Weights of a small transformer language model: MLP 512 tanh GELU, 4.48M parameters.
Each number is 128 + 24 x the weight over the matrix's rms, rounded and kept within 0 to 255. Layers, rows and columns count from 0. Numbers have three digits each.

# layer 14 MLP down (transposed), 512x128, rms 0.0313, rows 111-160, columns 0-63
093103169161100099166230060063017184066180081130124058081147168129119198094129145072171108163133105069191120151126209106054098066128196155031158158065041152089151096146133092104197165058180112
128129130127130127131125125129129129134129129128131127129129127130130128129128129129127129129128129129127127129127131129129128127127126126128125129127128128130126128130128129130128128127129130
127127127128126131128128127125128128127126126128128127129130127126129129130131130128128127129128129128128127128128126127127128127129128125128128128129125128128130128130127131127127126127125129
127126129128127128130127125127126127126129126128128129129126127127129126128129131125128127127129127129126127126127126126128127125128128126127128127126125127127126128127128128128126127127128125
128127129128129128127130126129129128124128127127127129128126130130128129128130130128127126126129129128126127129126128129127128127130125125125129129128125126126128129128129127127127128127129129
128125130128128130130127126125128129132128129129126130129129130129129127127132127128127127130127127129128129129125128128129129128127126128130128128130127127128127129129129126131129129129129129
128125129125128128129128125128128128133127129126129127131127130130130127127130129127127127131130127130129128129127128131128128127128127128125129129130127126127127128125130127127125129127130128
127130129128130128131127126130129131128128128127129128128127129128129128128128129131126128127128128128126128127126129128130127127129125129125128130128127127129128129129130128130129130127131128
130130128127130129130125128131131128136128128125130127130127129130130128127128130130128128129129128130129128129129128129128127128128126131125128131129128126128128129126129129128125130128130127
129129131127127129128129129128128128129128127127128128129126130126127129129127127128128127126129129128129128130128128130127127128129126129126130129130127126126129128125127128127127128129128129
044038239072210107136209028052137218083006172124124033088146099077033209084226249061046148113106164096255193112169189000055097107122085100141137207204067023155023035254079057023155130142182159
128127125130128129128129129125128126125127129128125129127129127128128127126129128127130128129126127126128129127125126127128127130129129127129127125126129128127128129126126126128129130129126127
128127128130129128130128124127127127125127127127128128128126129130131127128129133128129128129128129128127126128127130126129128127130129126127127128125127126127127129130128127127128128128131128
052087230255114154192230018047090227112083172136123063093175221110151198070032067132170116221051176131096124067124108132000065165140146030072097110104078141092044179122068000061171187154084083
129128127127127127127128131130127126128128128128125129126127128124125131126127125126130129126127126128129130129129128129127127128126128130128127126128128131127128127126126127125129128127124128
127128131131127128127130128127128128126128127129128127126129127129128128131127129129126127129128129128124127128126127127126128127128129124129127130127126125127127126129127129128126125129128127
127127131128128128128127125127126130128129128128128125129129129128130130130130129129129127126130127127128126129126131127128129127129128126127127129130126128130128130130128126129130128127127130
127128129130129127129128128126125128126129129128125128128128128127128127128129126127129128125129125126128128127125126125128127128128129127126128124127128129128126127127127124128131130128127129
222120143069143186255255255106104119129120255104142255126209090124213196045103040135147075255147000035040204234147083180130166223088159084119201217255129162220132124052000061030177086141064245
128129130130127130131128129128129127124127126128127127125129127128129129130127128129129128128127129127127129127128128128129127128128129125131127127127128128128128126129125128129129127129126129
128128129127131127130125126130128129136128130127131128130130128130129130127129130130126130130129129130127127130127129131128128128129128128127127130127127128129127129128131129131127128128129128
129128128128129129131129128129132129131130131128126131130128129129130128127130128127129126130129128131130130128127126127128127130129129129127129129128130127128128130128128126128129130130130130
129125129127126130128128127123125127132127127129127125128132127128129128130129128128127127128126126127127127128129129128128128127128128125129127128129127126127130127128128128129127124130125129
049134086173021079220131188009138219213046078073213183131060097125208018172016032174165247194152034144107018183062151065165104084168154170180102162139176169162149007192035122181058148212255141
129126130127131127129126125126125131132128129125130129130128130130132127129130130129127129128131127129127127129127128130129125128130127128123128126128128126129128131128129128130127129127129127
128129128129126127129132130128129128124128128128125129125126127128126128128127126130128127127127128127128130128127127128127128130127129128129128126127129128127128127129124127126130125128129128
129127131129126130131129126124128126130127128129128126127129129131130128129128128128127126129127126127127128128129130128130128128128127126128127128127128125127128126128128124127127126129127129
126129126127128128130126127127129127129128130128128128129128127130129126125128128127128128131127127128128129126129129125129127128126129126129126128129129129129126128126129126128128130127127129
129131130130133126126130128129128129127129130127130127128128131130128129128129127128130129127130129128129128131128130129128129128129129127126130126128127128127129128129129127128130129128129129
127126126128125130126129126126128126128128128130127128129128127128126128128128128125128127131127129128129128128128128126128129127126130125132129128129129126128128128130126126126129126128128130
128128130128128128131128127128129128127129131127128128126128129131131126127129128129129126129129129128126128128126130129130128128130129125129130130129128125130127130130129124127127130129130129
129128126126129128127129128129128127133128128128128128130128130128128130126128127128127127128127126129129129129130131129129128129129126133126128128128128127126128129125130128128127129129130127
129128128127127126130127128126128126129126129127129128127126127129130125127128128129127128130127128126128128126129128127129127127127128129129128126126129128127127126128126126126128128128129127
130133126129129127128128130130130127127127127128129127128129127127127130127124130128128130128128130126126128128128129129126127129129128129129126129125129126127129125126126130127126127128127126
128126127126125126128129127131129129134130128129126130128127127127128130127127128127126127128127125131128129127128129128128129128128127130127128129127128129127128127128128128129128126127130127
128127129127129128128129128130126128135129131128127131129130130127127128126129126127128128129127127130129130129127128130128129129127128130127129127127128129127128128127130126129129131128128128
128129126129128127128127129127128129134128129130130126130129129131128128128129127129126126128128127130129128126130131125129129128126129128128128130129129126131128128129130128129127128128127130
129130130127127130131127126126132128124126127127129128128126129131130126128128130128128126129127131126127128128129128129128127131129125127127127130128129123127127128127128128127126128129131129
127131127125129130126128127126129128128125128126131128129128127128127128128128129129129129128128132128127128130128127130126126128129125128127129129130127127127129127126128131128126129127128128
130130129128132129130125127129128128130126127130128126130130129127128129128129128129128130128129127125129126128128130127127129126127126129130126127128126130128128126128129129129131129127127130
129130128126131126128128128131130129131128130127130128128129129129129129126127129130127130128129128128127129129129131131128127130129127132126128130127130128129128129126130128129127130127131126
127129129128130129129128124128128128125127129128130127129128128131130128128128132129127127128128129127128124129128133127128128127130128125125125127125128127128127128129130126129131130127129130
128129127130127129129132132129130128123129128128125128126127128127126128127126126128130126126127127128130129128127128127129128129128130127129128127130130130128129127126127126127131129129126131
126131127130130127127128126130128127125129127128130126129127127129128127127128130129127129128129129126126125128128131125128127126127129126129127127127128128128126128128128127127129129127129127
068155112099133147137156191175133152255129206097192089129150169148178152122163148127140091089174160000145114176109140143121158119072099061150097183116085029129187148111079118128116095129160109
129129128125130125129126127132128129136129130126131127130127129131129127126129127129126128129131129130130127129130132132130128127126126130127128129130129128130127129128130128127127129127131129
128126130128128127127131127128126128136129130127128129129130130127127129127130126127128127128127126131129129129127129128129129129128128131126130126128127127126128128126129126129129128130129128
129127128128128129129125128123126129122124128129127126127130128125129126129130128126130126126126125126130127126129125125129129128128128126127127126130127128128128128127129128127128127128125130
128128129128128129131127127127128129125127129128131129128128127128131126130130130129129129130128130128129128128128126128130128126128128127130129126129128129129128128130128131128128128126128129
130131127129131128129128129127127129126126128127129126127130128125128128128128128127129131126128128125126128128129127127127125129130128129125126127125128128126129127125127131129126127126128126
# layer 14 MLP up, 512x128, rms 0.0347, rows 112-161, columns 0-63
128129128128128129126127130126128128127129125125129129128129125129129129128125127130127127128127129128129128128127129129127129128126128128129128126132126127128126129129129127124128127125131125
128130129128127129128129129128128127127130130130132130128128128130130128127129127128128131129128130126127128130128129128129128129128127130128130129129127130127130127129126128128127128126129129
127130129127127126127127127126127128130128125129128126129129128127128126125128127127126129128126127126129129129129127126128129129129127128126128128130127129126127127128128126128127128125129130
127129128128126128129127130127129125129130128128129130129128126128127127125127127128128130129129126126130127127128129128129129129127128130128129129128129129128128127130128127129124127131129130
126127131128124126125124129128128129126128124128129128128127127126128128126124127128126129128128127126129128127127130125127127128128127128127127127127127129127128129130128129127128129125128125
127129129127128125125125129126128130129128126130128127128128128128131129126126127130125128129129126127128128127130125126128129129128127129130127129130129127127128129129129128129128129125131132
128127127127127127127125130124127128129128124126130126128128125128129127127127127128128128127127126127130126128126125128127129127126128129128129129131128126128127128129127126127127127128127127
128128127128127128128127131125128127127126126130124128128127127131130128128127127130127128130129126128129127128130128127126130128125128128130127128130129126129128130129130126127129130127130130
128129129128127126126128129127128129126127130131127129128127128128129128126127128127127128131128126127128128128128126127129129129127127128130127130126130127127129128129127128128127127126129129
020056126255053096122091119233072094075235180095055163199166104156053083048080161176194187182109134255094095162044107255218088122121085106093214074168061168107147100240118003051226116207012043
127130130127129127129128124129128128131128127127130129128128131126127128128129128126129130128129128129129129128129132127129128128129129127128126127122128129131130128126129129130130128133126127
126129126127129127128127128125127123129129123127129127128127125127125126127127126126126129127128126128128129128129130128126127126127130127123125128128127128127127126127128125128128126129125126
088126115121144066171115159149207129114230000119135112090042082156212150255165183156210088215063094071062100097130160077196143154074068245114063171185125160241239095156002151108073188064149214
128129129128130129127131123132129131131127131130124129130129131128130128128128130128127128129127129128127128127127129126129129129130127128132127127126131128127129128128129127128128129130131131
127129127126127129128128130129128125128129129128131128128127127127127129126128127126128129127128126126128127129128128130127128128127129129127130128129125130129128127128126129127125126125126127
126128125129126130127127130127128127127130127128132128128128127129131129127126128128127129129124131126126126127127126127128128129126127128125128128132129129127128127131125128127126127126130123
127128129128129129127127125128129127133128126126131128128129129124128127127127129127128128127125131127129127127128128127129126128130128127128128128126129128127128128129127129129129128131130125
196182186165167175071182235211181053079250111229077035070197034072000161111129206140077166225193129192157171093000108159100220188205052073078198111076014117226087010019160168151108095175191113
128129128127128129128129127128128129127127130127130129128127126128127129129128128125130127129130128129129128129127128131128129127128128128127129128127126130129129129128127128128128125128127123
130128127128127132127126131126128128127129126128128127129126127132130130128125127132128129129128128130129129128129129127127129128126128128131129126134128126128126130129130127126128130126131128
128128130129129128128126128128129128129127126129128130129128128128127126127126127129129128129127128130130129128130131127127127129130127129131128128126129127128128129128130128128130128133131129
128130126128124127126129129128126129123130128128132127128126129132132129125127127128126126128128128126126128129127129128126128129127128128127128128129126128125128128129125128125126127120127125
084115119251120023108000150124087189112144255165034161132098092102000106228102093092134168189208122199242159160071102234160074067167000175131185056086179208122002082098123191141221255073105039
128127128126127128127125130124126127128129124129131126127125127130129126127127127129127126128127127128129127128128126128128126129127129127127129128130128125126128127131128127130129129126128126
129129129129130128130130127130129127129127130125128130128127130127126128128128128125130128127127127129127127127127129131129126127129129129130127129124129129128129127127128131128129126135126127
128130127128128126127129130127129131128130127128132128128128127129131129125128128127126126128130128130129127129129130129126129129128131128128127131128128130128128128130127129130128126128130127
127129128127130126127127127127130128128127123124130128127130129126129128128128127128128128128129129130130129129129130126127130128129128127128127128127126129129127129128128129126129128127130128
127127126130128129128129128128129123125128129127126129127126128127126128126128128127128126128126127126128125126127125128129125128127129127128128128126129126128127127129128127126124127129126127
126129127129130129129129128130128125125128129126126129126129128126127127127126126127127128129129128127125129126129129127126124126128128129125125127125126128128129126126126130127127125128126126
125128128128126127128125131126129128129128124128132128127128126128128128127127126127128127128130128129129127127129126127126127128128128127125126129128128129129128127129128131130127127128127127
128127127129129126128127127127127129126127127129127127129129127130128127128128128128127127129129126128129129128129128126128129128129128128131126129127130126128126128127130126128128129129129133
126129128128130127128129127126129127129128125127127127127127128126126126128129129127126126127129127129129128129128129128127126128127129126128125130127129128127130128127130128129130127129128128
128128123125130129129130128126126124124126130124126128127127128129125127128126128126130126127129126130126127127129127131126128126125128128129127128124127127128127127123127125126128126128124128
129129127130128128127127127128128131130127128128126127132129129130129127127126127129127127128127125128129130129128130128127129128130127130131127126130129127127125129127130126124128129128131130
128128129127127126125126124128128129130128127128126127129126129129129128127126128129126127128127126127129128127127129124127127128129127128131126126127129126126126128129129127127128129127131130
129126126128129128130127130128128127126129125126131127126130127130130128127128127129127126127127128129128127129129127129126129129128129129126130127131127128129126130129127127126128131126128129
128129127126127123127128131124128127125127125126128128126126125126128128128129127127127127128130125128129128128129129128125129127125129127127127132126127129129127128126129127126127126126125128
129129129127126125127130129126128127124128130128127129127127128129128128127129128128129127129130125126128128129129128127129128129126127128130127131127127127128130129126128129127125128125126130
128129128130129132129129129128128127128129128129128130129129126128130130130126131130128129130128133129129128128126128130130131128127127127129130126132130129129129129130128126129129129129130126
130127127129129128128128129125128130130128127128128126129129126131128128130128129129129126127130127130130128128129128128128129128128129128130128129129130128129126129128130128129130130131130132
128129126129128127129128130125128127126131125126131127128129125129128128128128128127127130129128129128130130129129131129128130128127129127125127128130128129128126128130129127128127127129126126
127129129129129126128129124130129128131127129125129131128130130125127128129129128124130127128127129128128127128128128127129128127131127127128127128123129130130128129126128128126128127130127129
126126126128130130130128129126128124125128125124127128127129125126126128130128128127128129129128131129129128127129125129128129126126128126125128128130127128130127127128128128129126126129125126
198095030093154214060172138200146186096081191099155196218008093193069226077165170202079144090070058050133139141139085131115163194114000068058101158096183153081056123160169160211111035092173168
129126129130128129127125132128128128124128124128125128127128127130129129128126128132127126129128128129128127128128125128128129129125128127130127127133128125128127130132130127125127130126132128
127126129128127127125126125128127130126128127130127126129126129129128128126126127128126126128126125126128128127127128124127126129129127127131126127128129125126126128128129127126127129126129128
127129128128128125126129127127127129129129127128132127127130129126131128126129128128130128127128131127128127130127129128129129128130127127126129129127127130127129127128126127128130130127129128
128129129127128128126129128127127128129128126126130129127128127127128127128129127128128128128127129127128127129127127130129129128128127129125129128128126129126130127129127129127130127127128128
131130126128132130128130127126127125128128130127129129128128128130128128128129128128131128128130128130129127129127128130129129128129129127130128129125129126128128127126127127129130127131128130
129129128128129128129128129128127128127130128129130128128128127131130127128128128128127128129126127128128129128128130128127128127129129129128128131129129128126128126128127128129130127129128125